config = dict(
    d_model=224,
    d_mlp=896,
    vocab_size=8192,
    activation='relu',
    bias='none',
    init_std_down=0.00458,
    warmup_steps=338,
    schedule='wsd',
)
Each number is 128 + 24 x the weight over its row's rms, rounded and kept within 0 to 255. Layers, rows and columns count from 0. Numbers have three digits each. The size before them is the row's rms in percent of the matrix's.

# layer 5 MLP down, 224x896, rms 0.0733, rows 0-213, columns 128-191
101:172173132122129197152120126119119115159087110108159129127099130142126124138099079108095094131153128133127122171107120133182125156176186125167177139181127140154115121134106167172107139133145073
102:090169122133123144075092128116161168144138166119154087124142133130170126140107197177156157129107102117157143112154120137139147152083067120126158129124093106138109159143153164123131139091188095
099:135101121095109142131073124104136120168153109105196097134099132111120128113125105142143108128160134147162139117091146126110125149141090135118089134132176144094122178136145130105140170099080144
100:116175089159121099142164130134120142092122129145124144133118130118194132114108117103114175123110119129158123110150118138136111121122102090167127159146136096118159130146150207138090116128100154
105:124084141117161095128147129144124145188173127142111108129096121147148126115150108073121168124100120120110121133129132132152178138109212169106124130135115150109151137153143157100130087142103160
097:117087124085137170102102119140106137150140152119149140116128134162173121116120131129139124137101126122119129114142086142122153133151081114097084119120145158144122138154108075125105095122109089
100:143122124149168191153111129105070078131168114118128126115153122136108115160124120107112137125128129129142125141139134130158082096185140166113136157180127148122040160125149134114151106120140132
101:139142110133145134109120127131092166118139129140168088149141133077070129148102111132149108132134127154151139113081146118153155111135055202137130139133125152108094102129120138161094163143112120
099:147135155120122158097163126129102159158118146146141172129124125125167126122112112120112129124094095129153132130088151130140157115117133142107157109150156126136114099114162162165122121145110108
101:125144105094114140175185131111103194105140129124123100124138125112147129147134125209147112131119160097102135156133140131112120136122141065124187126123142099138100118142129132136093153118069126
104:103156095102137096148155130087127118112107112158136174151116129144169133153119126114189117120138133145099119144111129127134119130124149119115144125094108095135164157130103103134164092137109159
097:128116138103091144124073127139107129166193102137119117121112119129169144108114176158083131122120173107147128120093119137165187132092107130101116140123083128116121171124124152137140153102159121
099:119109147183130103074120126123106106104139109096125104124115126125104125119128119164146138125167130117085147134115144123103108109174039119133133060113110097125140141103120124141135107144161122
090:113099126140104134117142123127112154107214103126115112123134131099089129125147124114127131126073153112162109081110127142153127128087099143133145112133130098106114129092114122123162089096063131
101:096102127135145136133119128122142066122130157111133069146129130114120132151140133125138125129116104092097119126125081129140082105144145115163131116112146141135096177092118073136096120148107069
101:159132131112157175168173128135151115107132145122156158127121131145112129126170108084144118132111142125148124165121138130143115103121123133123140145100146159148110088120140063124098124116054129
108:095144114138130100150156121156149134113138178141134148120148129138121142147155124115151137127147093164117131073146119128164106114076132086123140125095180086146115170147127108091129127103117150
101:096123156124115111149159131176103099103129106131118148134139120095131129112135148161123151131103110151127126080148085122087143148088101051114092107096113072128157153108180127118146143128088144
099:144181126119152098118124129096116089134109094102104129132150134171104128129107131127149139135173152133144120126143139133071125134067164064071184118144143144149085130077093110118086127163171165
103:166116164141132124137127126165127125098153100124095136135131127149126128110167107122078109127141135126151133152086130130157133141149106140133086108088212111141117140065083078119119148130110140
098:129075105092165146078134125138122108129089128121088117138167122101122120159126151107107108132115173116129141128142127111090115108089088110151067119135079131093144158159151099126182162128115141
099:110111156096084116191144130148154118142094113151136115121133124077112128107081135119128144125105136106096138097159112126133131098092089194115130107125096125124165148107081220107122095184040102
099:133117141148124106129104127144133120143071146141128106150172123152111125148118168101113066129129154172095141137137140130136136146123155084148112163157114092110132098153117141121102092105135109
103:137114135107093176103095124129119157150130132110109182122141133130183123110099158183131135133158101087173121132179136132169145150109136115124119152152125147121115112124084201167094116107158119
100:168119109111140109133055126176153125176187131129084137112132127131125124158113118142151125125144170096153147136133127118077084119128163088143096150099126125141111142103160138145133151113102133
101:142123116129151115154179128130164147086150134117103135117099140139107127139093143103144137124130157148177112086133141127130131122207088180096149118098110144101160114087142055171143152147059171
101:158134123114122153091093126137138131156109144109164102132115124128074142115141110153122145134138161128144119137121137135137142149155102145119119135132115151164145102143115151176140111149075138
103:138142128122110114108171122129150080114154119115110151114109126121144125129115103105152107128156111130102136128144086140057097059113088139102161105123105077116112153099113123104134119120148173
101:126144124095134149148136136094122126130138144119140111131127131112118129108100113080127121122134110121153152154138089133131099170121142061170107109142131127083121100110162250125137118103115123
097:137137122117128085126107125152112148123106125107139083112100133131142129159121143082135151126128103176117128125109162127140159141144162115079145137154074149129154139148101116151130111166184133
096:135142121135125154103092123093172117129107131145135119136152125136078117095080168144119110126162190129165138124165141146132123129141156130133137126137092140114161117152144201172091123148185158
098:136114145093095083178199130162123111173132127172150055140124140125154122137184145115167127125118162159140132170176093123152170111089187145152125111124160128135083135133075136102132115135152110
097:139138118138126116089086124086090132110121108120113139146129120067101129161099118144147125121131132126119139121126163118135120137120096109111146109157106097140089216099116133143122101134137107
098:120147104114122116132099131116115141114158117118141184138129124122129128101152117157078158131153140156117127080144118119131085067141095143107121097114142092111157181116169133111114095115149112
097:139140128155101135170195129121137082103115126147096129125098130103136127108143130132128126133137108129126129077128111127096127157068130079126122118128127128095152152114082084152157127122114132
104:108136121129151121114135128116111106085144126109177124127140129114129131127162149062136063120128109143137124079141161123141092107137102076095153138123147153113173112105127062133138115147139118
098:135113128152100098116049129100131086064149133123133121124166125155077128125132126100132152125146175159092137147082128125097111126186119117126147124142061096101144114156108128120100133151155123
100:170090141141167106086146127139176140133098148129143152124108122138133131137152158132146197132124135108141127160152172144135115118099167137123123150133117166123132131123155125131146180084084129
099:138124146125130160128119140131119142119151136117182140130153130149092131151144161130094108131112136128166134127135107131172121125130083138116133096118113136146118181122152062096152149098086114
101:132085121153157110125113125137155095125109150100098156120115123157122117152072119192142143125130143101117121094099095141080112108096131123131097170109095102111082167107139102131099089115096136
104:085130118127124126121190128136145086106151101114161131139126134114104129117109110115149172121116127116123115170142125131101140131130149153115123152118116134110155158121126120174104126131124154
096:133146130090128125105189129110086102125146113144143095126130137140149132111110155133112150120143130158145139145093121133100147143152122123186129138130141158084111109117116132099111157098107081
097:095115140147089166179142132114133095128101162157147104127132133102164117130146119150144139128104143141119124170115090124104143130042154122112143114164166165127134102103118128111132104108158135
094:169130110116123161093113127139141175053114119102140135121151129136113135135116162142138125131135118161101138143116105132132148148143131102156125098117095120139089117107081145114101180121131162
093:190134111130111156150170114102119153087131129136132103123117122165103124092113060122161139127135112114124133143151107139127098161106110121138141120146147096138159164115123170122122106149156098
097:159125155161140155147141131144098145121130078144108116154144130145099132106115121133132126127137171169110135131156134136151141130159177108117089121096141100132132101109111093186138125097142120
099:132135120121126138078105130111140122140130153109119116102120124116128134138110163098113101127144132125128128152156155124128158138152115135098129128079122115166149138141119151151161159106120146
100:118096146099157092098099132153120071097131122149114095115115129147090127109156124123148175128133103088101120155097080129153119129129095100143148123168123150137077208141139175058137120128139137
097:166126162121145120178098131181134106140134123143104132126135141107090126118179134097130132136135110119200132116102129114163107105160123134100150121128196143114096141117134094117162146156024142
089:133118137106109126144115129183114137128107129124135157127088127145101142133123093136112142131132143125082119111054125133110104091102139118137126151128141117089164128132144149141178121138150201
097:112144145121142148141134125106164074176052116138097158121144124113122127171108100093150122124093101106140119081145151123142138123145150067116123103121101168114096118106129131120160145156121154
099:151107144134108138092086131156126128167096119090157119117131126119118124137112117097117102120111147165094131137093181112180141133175181213146148079158157179087124127117127126129098160112094090
094:173100132137129149171092125135126131132116124106130133128134122103128117116211118139114070127135153144188136165115145123110132119170136080126136156124205133085147127128088090135127161153101150
099:126120165146105034128143133144153165103126140123142147148125128113165136157144110117166159128102093114115138120198143124144150118120167146106123147143136115109123094138163156176110156143124091
106:121130135152088128077066128121120096119110118109128096147129126137035126145053153105145141134138175112099121117149121121179094129107123151123117139118037165113150140107125111135133166090152145
091:077136161167133112115113128099098141129106141115120134136144119091136118144125126096080081128109153120116134151106122130204088124128120164130113129108086110080119086158120151097105163108126154
097:167146156183094118158082132133137139127131138151178100146138120145108126180092144181155113133171135118150129060134156127182124116103171084161128083140133100140152141098094147108113158127112122
102:130147141125110141115121125128139098149117191134143135122127123136153129143141128144097169141124148149147130168134140122120120111197108123129162170140153133085114089116093134095128146075100095
101:135134132109138154130070123112112134191103140164132118135096122135118131145089138154133114120155133101130143140129122138098133112133169142141127139137171071134101135143122108134132211109111140
098:137117128116133150130153124167135123130105165120169133123117129161141126156130147160149135123152105143121138146155095126083144122095137127127106103101135162157118133112129080122183102152079153
094:138092088136113153168097128143113140159165117122153092122121130116090132110143131140120088124113112096150136117133150121113094130089128163141105135091134127126121110114152049132139152147090086
097:105090117157150124108133127122134119138136109094118123135110127073121129093154126126080133121144129145112140116127165114136180145148102137064110138131078102108127092138165138127134140096168124
096:138149116134155066126153128148124153112081144139105138146121139114076134123128127114115139123108117115132121080124112121153112110139125126106123136091158213112110137136152140145115126157141162
097:149120147137135175115189126151146118135156157142137150115172129152137125134124181138133118124100108163114136118103128126084171089125126130157138096117100120123097124111138134104107170138110132
094:157147167130100119185163125145132149142104142175106101147134129138158130129149140139123182137175144101130138138128113111172129105221144153162128073144139099120111097139143159102147144162156145
103:117155132137123146136128130093120091117087127154130144121127123107157127099115122150121148119120096116186127107125121136153145089138109098131157118129059106131156084080151128059148147109167152
094:122106139135140148147113129102118070125115122109121141120085121139089130127101122129090086133170136119107132098163096133141088155112087129159146115135130117086168148087203133104131136144151140
100:120144167138170117178144132140119149114124112149127141138112118147131132128146141158091214131086134135108120110137145128141101121099207085129111120089116098132182127124115134106117153121137155
098:096108112167141234103109130146138125119128134107097159105093125151140128123133155138145124128114122129084120087134088115135091136134155119153172138101094128117092129078148119091126178073133161
096:194129086096140080152155127139129165136178123129105115115132133089121124115144120162099132134122109144148121089110113136143120105172103141105134093137186147125126100140116140110102114151155192
089:173119081124128063081161128151123099091111161091143136128131134155144131092141129107146101131144138147134130116154092133123143129111164122146161135136158097129127131190113087118167039137138111
095:121121121111118155140132132164148120139114128147140137128138126110149116162122077131153063129132170140130127115126140127110078096089189162146089150141165131111105116091170145112133129143167130
087:122123168117150175150140123142094147109133129164108110120112114142137132117146116101122125126107128119122134119118126130148115138178101157154138108144107116133113096116089115132098130160155158
101:100138087125144161167172126139099147118171153181154119123106128136114127116124146140173151134150128120066131110138137118139166082102124104111127164127126100117155165160119124095159093148163157
097:100128100158111132147125126098109151090117141128139113124154118125108143084110134123105118128124094120124123112145146143143135120106090124099114198100105144104092090154141096121144111072098126
100:141158105133165099098102125163137140159176100144073084122116140096098125129099085129126081123098125154124134125190138133105165159106126124133108186084104138164112119150148171085091155132101094
100:134136123126143153123127130107111154123151114132154143126117129082103140109122132125108115134092124165159132154113142129155126118090187109136106147092188131144121167097105096203106147133098154
099:079167137084139101176178128093133075091120113128128145111133130107178125095101120119107121130094164129111113116131149132096149114070100120085117159144118101154178159138146160153113117098067134
099:147090126133109097114164128132139137104126127123144116118134133111142124102129108123074119137128141156171128092099160121175129143133135088157157187136158121110089103097137109108117155115136135
101:134117124091118124097119130134060132117139108149099134143149123107120127137110149147076113131106141094162117138115165138134095119142138108140078121110139135121120092160144183140083102112138117
104:139097144114175115136140132115132099125093099128115109125107125111174130170125165145135138131096127121157130118127158130138118107141129103180098155133099127103189161167161177164107164144134124
120:144139133167127142146140138159140124126153188132123148130198131131154135169142174142134124127124161143138129092104168127142104119127081111144100134109106104147116157140143138122136142088181170
104:126104138164076117109096130124121071101127117123117079131184130135130117148162164123143148130143145122117132110141099125114116124127104140125148104126141102174136189141150131147163131110094110
095:092136136126137134118087133163119172173141124109126084121152130105092120166145113160136121123118139101105147140132134134129126175110081107120154125128106170164147173150122229134129128153127167
096:100114096148111111113115130101123133094130086148136125110150133122086126125076188119093116128123131088141128116136118131058149097154107139126168137124093129116150141118139125143139134126106152
104:109132087146148154078141124106112121160133124144141118121111134137136138123094150145137156126082102116117119135132134125135137170148163143103156136123144144136125098115110049094124151130137096
089:108125149154109092128142127099094109119090107099161128132144127131116113087112091129116143133120125121155129109116104124133115168137099115066080148138170160175090162138121107134125119087173148
088:127091161169098141084115126144111107154173131099093107121169123138100120067124091104103104124132134093112128078088140123161093145119165175154101101129123150073147096137140184134143119126181141
127:083116108120129124094097128133130130132156149138112100129138130152116128107101179117088132123102137159121138148172106130124137175104156102126111151127112120132151165111162204136127095099113182
101:163147136111079144124122130120133121129107127107168113115145113135128128147158155122102153133136094111103132124096144148192131108170097162135123123163114133120102082148076137144179098145156107
100:139113130126131082139135126144163126113165098094096123125099133133145126132124156136115114129111141089103123148135086119015152103139176154101114114113118181124157134137097156148119114114156137
096:150122129134138087134089125122138072128156127093095134132152129126125130116085150095142170130109102126158119122115110116129149095126142159093131133099158129125161134101127192144165124128138151
100:084121119075160153138159128134148109105097137136152113123119129137080134129118122196121104130111125112126131147110135142092128138087145127156087135157154090154180114137093113109110113127146135
099:115147113153127096102147129070118142123132112109081097144106135129133137114093130132153093134173155156136128171127162131131101146128101106145136137167111122154152113108145110111133138133099127
098:136130101145141225105086129097116177138124145133100179133149127139143128104126146095121096125127134137155128089130113120125127148161060162118133092122117127111154124096119124128112114139140128
098:120140148173151091104140129132110095139106123153074106118109127118125127140150174159142109131158146114129138130063143129147110148132106136160108105107126152105105117099156116151102134126140127
098:119158103111132138177144129135145177124153157155113116113113129180169134129139129140143111127160129128101128138096134137125144103123171069109075169140164102093068131163122084150100111076103165
115:115127113098143151103079123100114123165163122132130117121104133169173127086123125138119094124104124126155127188114116150132161163161135142146159157158152141129170102102143106095076125145160108
103:110110126131112113087118128099118122089112145102107135127154131113116135112117115126141096132112103114133127139139101132124126179093130131128087115131123117087126122134078128108115145133142138
094:167126148101088137141100124146155122157137151112115113131132126157159127120075114169157144126154106136154128135107130118142109132155128161067135142140167115129157119113128078126143103137089126
108:131168170131110140123091131137122160173125142119109148123144134138179130120127177151103095135143105109132129128132158123153163129162147110149118100144101119161115091111129146125110128085189114
099:162138123104119120058139127123157183120118108120136155127134122098121128133130085146157167132131077156118118135111149123134113116136138119131127109121084171107127113107165142138086158134118144
097:116121186167142139112118129130084110135103122131118087143137120137081123133151090132124181131131130146163128163112136124103113155133119123149132108149152074125106103095130135114157130125097090
092:132140123124151113150116123105147149127169121143115124158111123144115120141129102111112115129097129126137138100162160118134078105134145078107155148072113125139124131114151199187102126123127111
103:179106146130184122132136132153119187152140123125104166125148136112133127150166129145121133130119115159105129149079096140117157103194140161137105101112128061137131094120099051136118163146115114
098:094147102080182164122135127083150139141181156150157124116123128133126137126098101110139098130120113106112145188167117112130179142133094140145115138130126130143176136155161078137117113085110136
099:072078093108146136122129127135134152139117111135102150102130126106141134085111090136144120131128108122093109141117150128136108143102087122173132187144107112114118159160140137130140108094064140
104:104150150136105146157161130126128108101126151118140140128113124153142124137144097121128115123147098170083120110104077126102122106143111141078125151090158109108149145140128134133104155090121135
098:131116123170133094117087128132115151097149088103110125142127124110091121149109141065169145129152106090132134112134121141171109148159095180164120134130044113123111128129097057135118112057172140
103:130115125149103212115162134151091153137157111106107134136140125127159129139126090141096133134076151128206125158105131127121118089146155121131144145154161120101125083110161098088127162073164120
085:114154121139156142114058129142128132139145111114123154130106130147172125150136160109113118126147130156108135149159160130141124152148125093128131184146133111194079130095130110121116153159142156
144:159122128112064160125109126138158142126084069101141158133107122140106123127145099130121136127147159116153124148111135127097093141157149137132151111125145135153174126120068137093099130136178101
095:129129093138132111179149130115129121150137133142149126127105122103112136108166087117111144136095073141148138133154157128189111144140185121136159131145132074097093115165169146107165130131125158
105:150130133107108143175158135086117100114148148154154163157122122128118140144116090134134151125131085128143126142100147121142149126148145130153107125114130103111097122137164085092135125127100116
101:138134146163117101089120126174114088121086118108122170133138122158133125134123125090171147122093127111091124121134095127137140143072121144152120123094133147099169101126114155140130152137134121
100:132103109109147129147107125112098086121085130140124116123139135107174128078159179117126111125162133128101139120152141128157159135135109145117102132138134152075120122137089101148150132145156170
098:148140102117126147139141129127098104178120096149142151106100130111127131138114133087137125134152175121120135115107198135130138128150104160131130130140110094113190118150173128116178105158150099
092:106159133124113132160132128152147168111105147157087082131111125121162122097186112137089171125158150179156134163131116144074142103136160042093124157145116156106151141120084180111160133131090100
104:111157105158107125147108131101118105089151137114085188139157127117183121092134120138120145125116139121097126140129128135162130170120166135112143118104138087117104179129112111129108086108143160
102:122140125106106145117155127128121131152107122093136087137131128114174133101053115126122126135146109118137127122112145128115147151113129143136114125136118137124174145165151124155107156153142075
101:127103117147130123080124134093106116122126146135125118132096115133103132127135115058092124127136153093118120158077153130094130116103090147118152115155167149138114131172135133108125092122114083
103:094133115128105125156125121153146178100139115121106142121142134118156121109107141142105166127101134127146133119119109125125192112147008157175061121137166097126177101106139133110122116114157157
135:120112101142128104109066123133138116113178104117116138114140118089137123074082091097082134125123123094134133094128171122091109086148138123108149129104110129107158149103144140152088108138166104
099:067122165141113151140179125170137117111115104121112152115087126158141131118141126143117139140158138116156129124147087125122128166120147147151119106120108088154086121129151154104133113121137122
095:141115126130159163094064139129163106152149129119116137127151128105114128142096119146116132134148165102108122102130145142090146139139137132131153144112130133119145148155152139125106097150125113
094:132150133178136104146099130157089109149129100126077153115084123108137129137118104130122155132132136134122131116070132127114094109136110148137130097124130103141122135066121198177145102089182111
099:160104117085135133064142134105161102142178129152136155146150125143077131108080121124129158115138125118130137123135132130052104109152102157121082122130142135122133145078165096094096115111154123
100:132146132129155150179109127162138143158133145137122138147083127177116130153106133139160084125116108136116121147098088128083137134126142125122129116156138126113091098104103073086125144125088114
101:127135159133155147157154130077128141053123117110143123137097122076182130138156111114161125126177092078097121108127171130137103168130139124126156099141139098125100120102123071149128151158185145
097:141124157123144119146156124136150100079109109143159118146096129127115129173133096091126110123166149086120124128117140119173152105137101144148142154111152200180135121098120187133159155129195153
093:080089104140117116102141127134109105109088163133104105135105130135111128167102141129172134128102187082108133126140143124101109116127167135127095164126093128125152158143138035143152170102108134
090:133145121096109113139131136171103119100147121143165099115103141091122131101148062155112138128117095145134115113113123136126116161113167101155149125180120197106141074166157192113100139145119089
178:169131151138221123133149131145115113129167200151153086130157130165141133168165133140146167127104127154126126130170100132100198135117092113137132148139155113161109148167175112144172136167089147
095:109118129183123087137101130173114075106154086123106181125136126124149118097114116144174095145166103111125132143132119120151161106179109129136105096151128122129127112119106047142115163136182122
101:146070160071120099129145137139101109137142098105132093117130119137084137170157102097114136126115148099173127166132141125111160135160058086110135091120083177150123076136122156138129148126051106
113:092150141124175142175166129127131082118088143154125157135105133151157125127132122165162130130140118123157132116197115123190134107123131089132160114133166136127090140097143154133157117144109172
104:113131152144136135156160130127145129160106169136144145132159143152118128153144178112134165129159155150128128109108125128096167122142118120103106126142160129119154102113128113142128135146118163
101:139108112155123098128133123141162178145137136141121163109129140119102133129123103118152134131143093137136129116124158118061175096136225171120130149124109161097147136111116113107150085127135129
095:129141115156123121175096126076136115135093141111140111113131128130198118150179140147134103125132079101113123101143103126140096124129152164115097183143137152134057149151130180089165115098130143
082:104210137162179146130133121109097128139123128105137122127129135134131134117132128158136127130081146139130121176099077128103144129167152154104098164142163112132133132128126150154100146162141109
095:178144151128126159158143133116142130145115116146187140142134121151118129166139117135120098131122104150140134120126108139114112139170081121134088104106109137113098160118096072085117130123170144
098:117127149133152129152125128124115118146121092134140166128140129129081120147170162128148133133130122120121124120122116115159122115096162111150133135104173162122117128127135107148148118135124118
098:158149121156129075159161128121123142119159127148163096142169124147108130126151141115123132133120144148106129162163115133167127110151126187147174121102126148103122098113112109139120105163152114
095:148121159106130098095126126095123138101149139139127129145147115148110133142118120146151092124133121118136128125109153139180116175108134071122131154117117103149100109147134087128137136118114159
104:118127136138120113088096135113089145131122073120109129135127124089133118115125125093133100125170146128115137113094100128144095132151110188114141108133132130137152116135103127172142116143116124
099:095126108155095146117133129103123121142158160114128136116077129132165118125119101140133153134126071129109116124129087132111099133117084134124148138113101107120111110153115087092144112133105137
096:096166130134112110169163119100145136089115112110100127115129126139201126107100087115129132127125131127164120145095089129108136127067139096123147136167093101162156123167086125114134103155121162
096:181149166108147065091090125133152124140070130159090115128100122121099124136159138135136142131135128131119125111079165146128129086131078181120142098176067134130073103119123151142129072145165142
095:152108101103074146146169126090121106118108131131164082125152132084131135140097107130091109124119100113150135113094206136055100100193115161137154154141100095133115146167143133122152117117148096
102:122124125149137132136107134143125184122159109086164142134092127116147126162173134146164132136126129173114128087187144134172113184127104129109139142125151106162079146098161100139148137138140146
101:108103145096142116227138127151127123087120156137123124126103129149128131095186130130151128125165112136109133147101129130099140125123148088140130107110129110157093130158099059125134148106138135
099:110138104131164157162130130141119138113089151121122161129159132125106130100090164141102130129159110127105125162112054124111147127124104078115105098153103096120142129166062146137116153137148146
093:141114139175087080127144132156138166157104078138121116127124128127138134116150147109144061132126106103167122113116085121145156090045127138095153096110113138140100146147117137150130178122155107
096:170132132141114082137129125161110189131135153161117136125172119095147131149095097128129147128141123120142130132147202112108119104145184147155138110105107115126195154166144141086107110122120127
097:163137114177133064185168130144127097097125134110134146131191127121116126133149150081118148133148114131152138113161129126122099075104122175121107069142141090142129130104140143120174145218052137
097:139108121097125109112116134121167129106096139117125085108118123101150130132143167127139106134142124125124133113152161131110164127105136099145124149098135126140110135175076110103145138141083115
104:078143125118148139117095128165112083162147099129085121118121128113100133141152128113121121124152132135098134174170110126105124127096134132091098127083157088154074131052148157094133152112135137
095:108164102118124108119103124145150151160120140134148109132113126125125120139137143131152155125122134183139135157090163115049202158147214094128138109144159110120129157084130168129133107165124153
096:122130110129160136091143129133127115104129165121102104132090140140090128129083105082153181128096126125145119129154141112130162093148094150125173187135080157166135116093114085128161100173183120
097:113134167115125123141038126107135105115166140152154150140148131136163126120152109141102081125119107123139121106106133118096159146129157137094093127145140150085138091099092148147109143130116106
096:101146145130129070136187125105097177148135107137110131140123128110140134133136105110139145124167170147143127153088131133128105095135162129150117116110152174163147150153138077132142099128133150
100:136137109070116100119050121162152148145220160094098145132132138139160133136136128124116146122070164115166131126131114130136086090125104150101110148123168157160148140120157183164127078152128105
103:140108134116144135073107128150109184130151112104133126123160134141101127136106129117101106138114105115139135143147177129098141086141139194119111110161112136104114124159140154063113109123092087
097:136112181121084160119141129149149147152127097094144104132160134118083136149165144133131098125160110151120130142108146147136171156153157194158145097121158160143135096169090076164189141130175102
088:122083132142119112126161128103114149171086151098168119132101134165099128126147095125087125129120104102131118117098107146120069095180137121177098124125133121114124099142152107119124120143097143
099:130135151125107109157122130112139161137110166116136140128142129096091132125132137121092117125127107139096121122172163130136090145141061122128158160130191147147117104147177150092100138079166119
091:124140085113105150136080128132076114106153158149163112134157128134113139155147130085085130134111125176139130111129077120108082123129083131142072140131135146118123118125135110116067119152145120
098:141132150124086124079148133128119102126116161141153132121127125150115127114146161104130154123101134119118127175119147131095105140123127133141148088141123130189099094153141093091154124107081111
096:150134151175152135078173133149160130164112130122093109137145134127114127153133193136167183128109147148136136114077142123132144127121154178144097117111141110115112116127119120164151138103152092
098:129147129112125136143130130130106184109115121162135136131141127140093137152079147150145097127134147104125127150151130118133157142075127112099131120110141127130169105151112158162110124092115148
097:126143134132119123134133129123134114100171120120126141132109122120141133094115110132092131128135152126146125104144133117138151124114157125104164132159160179111206102150119085165107151185136105
098:128112113147117117155161130125145137093111149141133111148095126150134115133164133149144139135128082148126123099161133138122078129119138097107123092117127096114087135140148033158131103163182108
098:150117112154126149134157126117160116114066148130096111135104131161151130109180127164157093128151110134181132149129151114112131098138158139083121105108156170148131132116145046142142169121145178
097:155107116114120119121131130130151089108172110124129124122116121145122127146191125136100126121157141156114145096117122120087103099145191141118120137097173136108108153113143103132164101095160083
100:093095105130126115100089126131087104157100123130150130120125121133151124212126084131120121125140146105082132171168131126112152114129186120111192149108071148119136137131101124135111105103092085
102:128141131116104144117079123101141140110123112127111109119137130144158120119123112125115120130142105053170138100128122118125101136127156093136139076161122131138126094103105124124083173112173107
098:121132119121106135173153119121116133096126157100122119117117130122144121140137117119130133127150073096146124081130106129106121127102041092134131072101089087135138135161109087123137109124122145
106:145144140144131119123075128099120134118156137143060140112136128127118132106125096149123122133115108115116127144111139124091126136134118163097166119105119108102094162122100192148104095164146132
103:155110096146114106136138129181092120146165113113122102116162134152154133158106153107132090135148161142114123139121151125163102204125139100118150142145135092138149146129097147182111137119195122
100:153193130142116108161134122137129093171108118105080119101159143162122126108143139139110154124128074137136145145117090138072109102114079145130115120137170094139084100151142111104135093149123098
097:113137124159154099101072127143158148136108130119126142148124125101149127138096148145117111117147175107089126119174119125168113125160139110154153172114111137133135141137170128104128113107136102
106:082093121096132056100057125141172178149092104111100154138117131121114129152088145116105147131091130126106123111112138131154112115090153123130118144135097094129148135149128196144110146160132094
099:122098148101160127125112122136193131160172098175105129117166132131160133168147136134115128128109150138114127096129091119049107154142101096121117131123145110144161161085084098098097141136096148
103:134122122185129128151134131132105121128130085097145135122147113118137121118150120116139126132115124169116128106156129123148141153122200096113116120140112139137124096113133203100153144134104133
099:123105124138127143113146135145149173140103105083144105113098127091120119130111094168128109135160106092113129091179174115194131143125106160112189094098128105097169118161197100188140099138152130
098:149137122107143131113171131115163128129181100120138140116110118115129126109142117101131162132086131167153117120127169133150117149082134138099075077157143136150166119114142106161141149112148171
100:114107120105067063152142125097165074117071166098142164140120128151123126110098144111131111121171116099115119122140119133139117094134101152119103174131097108160090174122167103151179123151123144
103:084154141094142108152108125121111106128087147129115165117159133115097134110104116067138143120126176122088126151111133131116134160120141124161105147144096094125145129100125058150088097129123135
104:075137135107112105097114126110164089153125120146119126112150137108173128069127124116136093130125192109129128127103083126108157120083152130138118125138104116104183152127121125072100127119105133
093:161152141142119147208140127146114134107155138194106130118086121099135124168080088121138162132137109133115123142157125132103127142102161147138113142119114123116100149120127156164135142120165126
098:070114121145117149122167130126133111131090173157133105143098130146114136153149132162130155120132145110133125121134132123144112140114161139157113143107154114150182139128114106139155118112164103
100:087149072159140114149147122122137138116153112158153133108118133147117129142094131110140139119139154141131127140121160143103102169126120149175105124135142134089115152114096134174112128143179091
102:169137112150158101167161126121100129109121155148126129115156126140165134148145147094113112128073121143148115117094121128179120128187133141136175130160113100124123105109106095100096132124117128
105:160176159128135190155126123118157176139139162112155118134131134124114127124128136137102127118072154134149129150165119133144148135114130179103136142120171140140160142159155080105110137144113164
095:123126107077111169132134131112142164113150097119139146134118123129123127120115126135119100129156108114088129090140133134069111136098126131102119135117122143102167095168110162117103147146135128
105:150104129091099097096125131136111154157120102121120105139098135114120124143114156121104095125116139144162129167138154123173126104121132144092120115159130176147136117176135191113128150122121120
103:101138098113139055116077126154158125151127119119153156136120140120118122127081090179151131122140133102106125123124139130121134149131064136135122149132079157141130119186118196117104145116108135
097:091082128105099131102134130125135142130125115102147159116157128123163130099139126142107110139108120113123125112127107124187149155111103114097144095144094160123113091135143109137073144110133135
111:130125119166119187131143130115145117103053161172142133120146131105142133105127114120115116134120149173113133135182133122153092163138138151165121098149117127172139164124154156120099148158111130
100:164170126099122135131133121140163088127134129132148202135142126116133134117169130151149095121085156149129129160183151131111116141102164115139143127112164107154100113070139123146135132154109150
103:168148114088108139130153133119141092120113117186133129129160122082118142109149146137148164132153126144143134164142107124084159101093106105159099097135134100110143180140103109113176084191157103
098:133132121093123148104148127095133146159176119140133130123143125177123127126133109146111145130142092078130123166111140139112137137143156149171131090157106161126129132115161158104134112140097098
099:137091119104167148163136133126164129127132144105150103137101131112125132124129112125133147132132099131100119115173078139082139141149108097141142147102167049140111134116167151096128128096114106
100:138152125132133124124129131127149190132082104136157099137136128129100128132121107144127165130150118132131139146117166113136147097063088157130201170108160138119122088149127100140131107143149124
095:115123139188150168102126127095124162154145122121124151121103131101149133137133133165102137127136092124082123089109097129143163125158183147111146094135105133167102066141147117134160149113179122
101:143149125131082160143091126153128184136119139113105183138119127099119123130099140145121086136129099113126135144173137133114098132120121122131153110132103167164075090132105135119111131095122100
101:135095168129138135078118124101146099137148111109090177125129122116078130112163082120124149121146161153143132168128133126122112135120122113130095093135169136131097138147134130147140127186103131
093:137108117098127098090091124112127163154128120102180159147134123113169115095079112099159124128143092112186127126113102119200115149129157124173109168133118118137130110111123162168130106122108109
103:101106114118157144111151138125164141114083154159163122147140124141117137136159145164120105133117138169060118118137112119110145175159160157121082130128160176137113129145118161132105102113141120
097:146154125118144117169158121111145075097065171146139158118142128160151113158146141150107133134092099091114133099181109123209126105153113120144150114125168159124123122174114162143129131151189105
100:109139116142160155115130131112100096151119085180082128128099129145115132092133142083139117137119139110113122147133141131148080136146143119130087154094128146113130166142141168136148147150175126
105:104127126098122108096128127165095118106106089140072144133161128122142126138131158151136121132171128144078140131129143117136128128149107129135117099116103118126109135181122145161159150117119110
093:112086127117103147122149122145145144118090163114111130135110126134102116158128118140143080128158093107121130142110146126130133123137106104159131125140146096165108108100131076085160139131120127
096:098138093100137156096109129144130128124091126121156097140105137124124137094126108136146121123157123145114123101139104130129136143105134162148160131134119172132174115128086053174175113138103129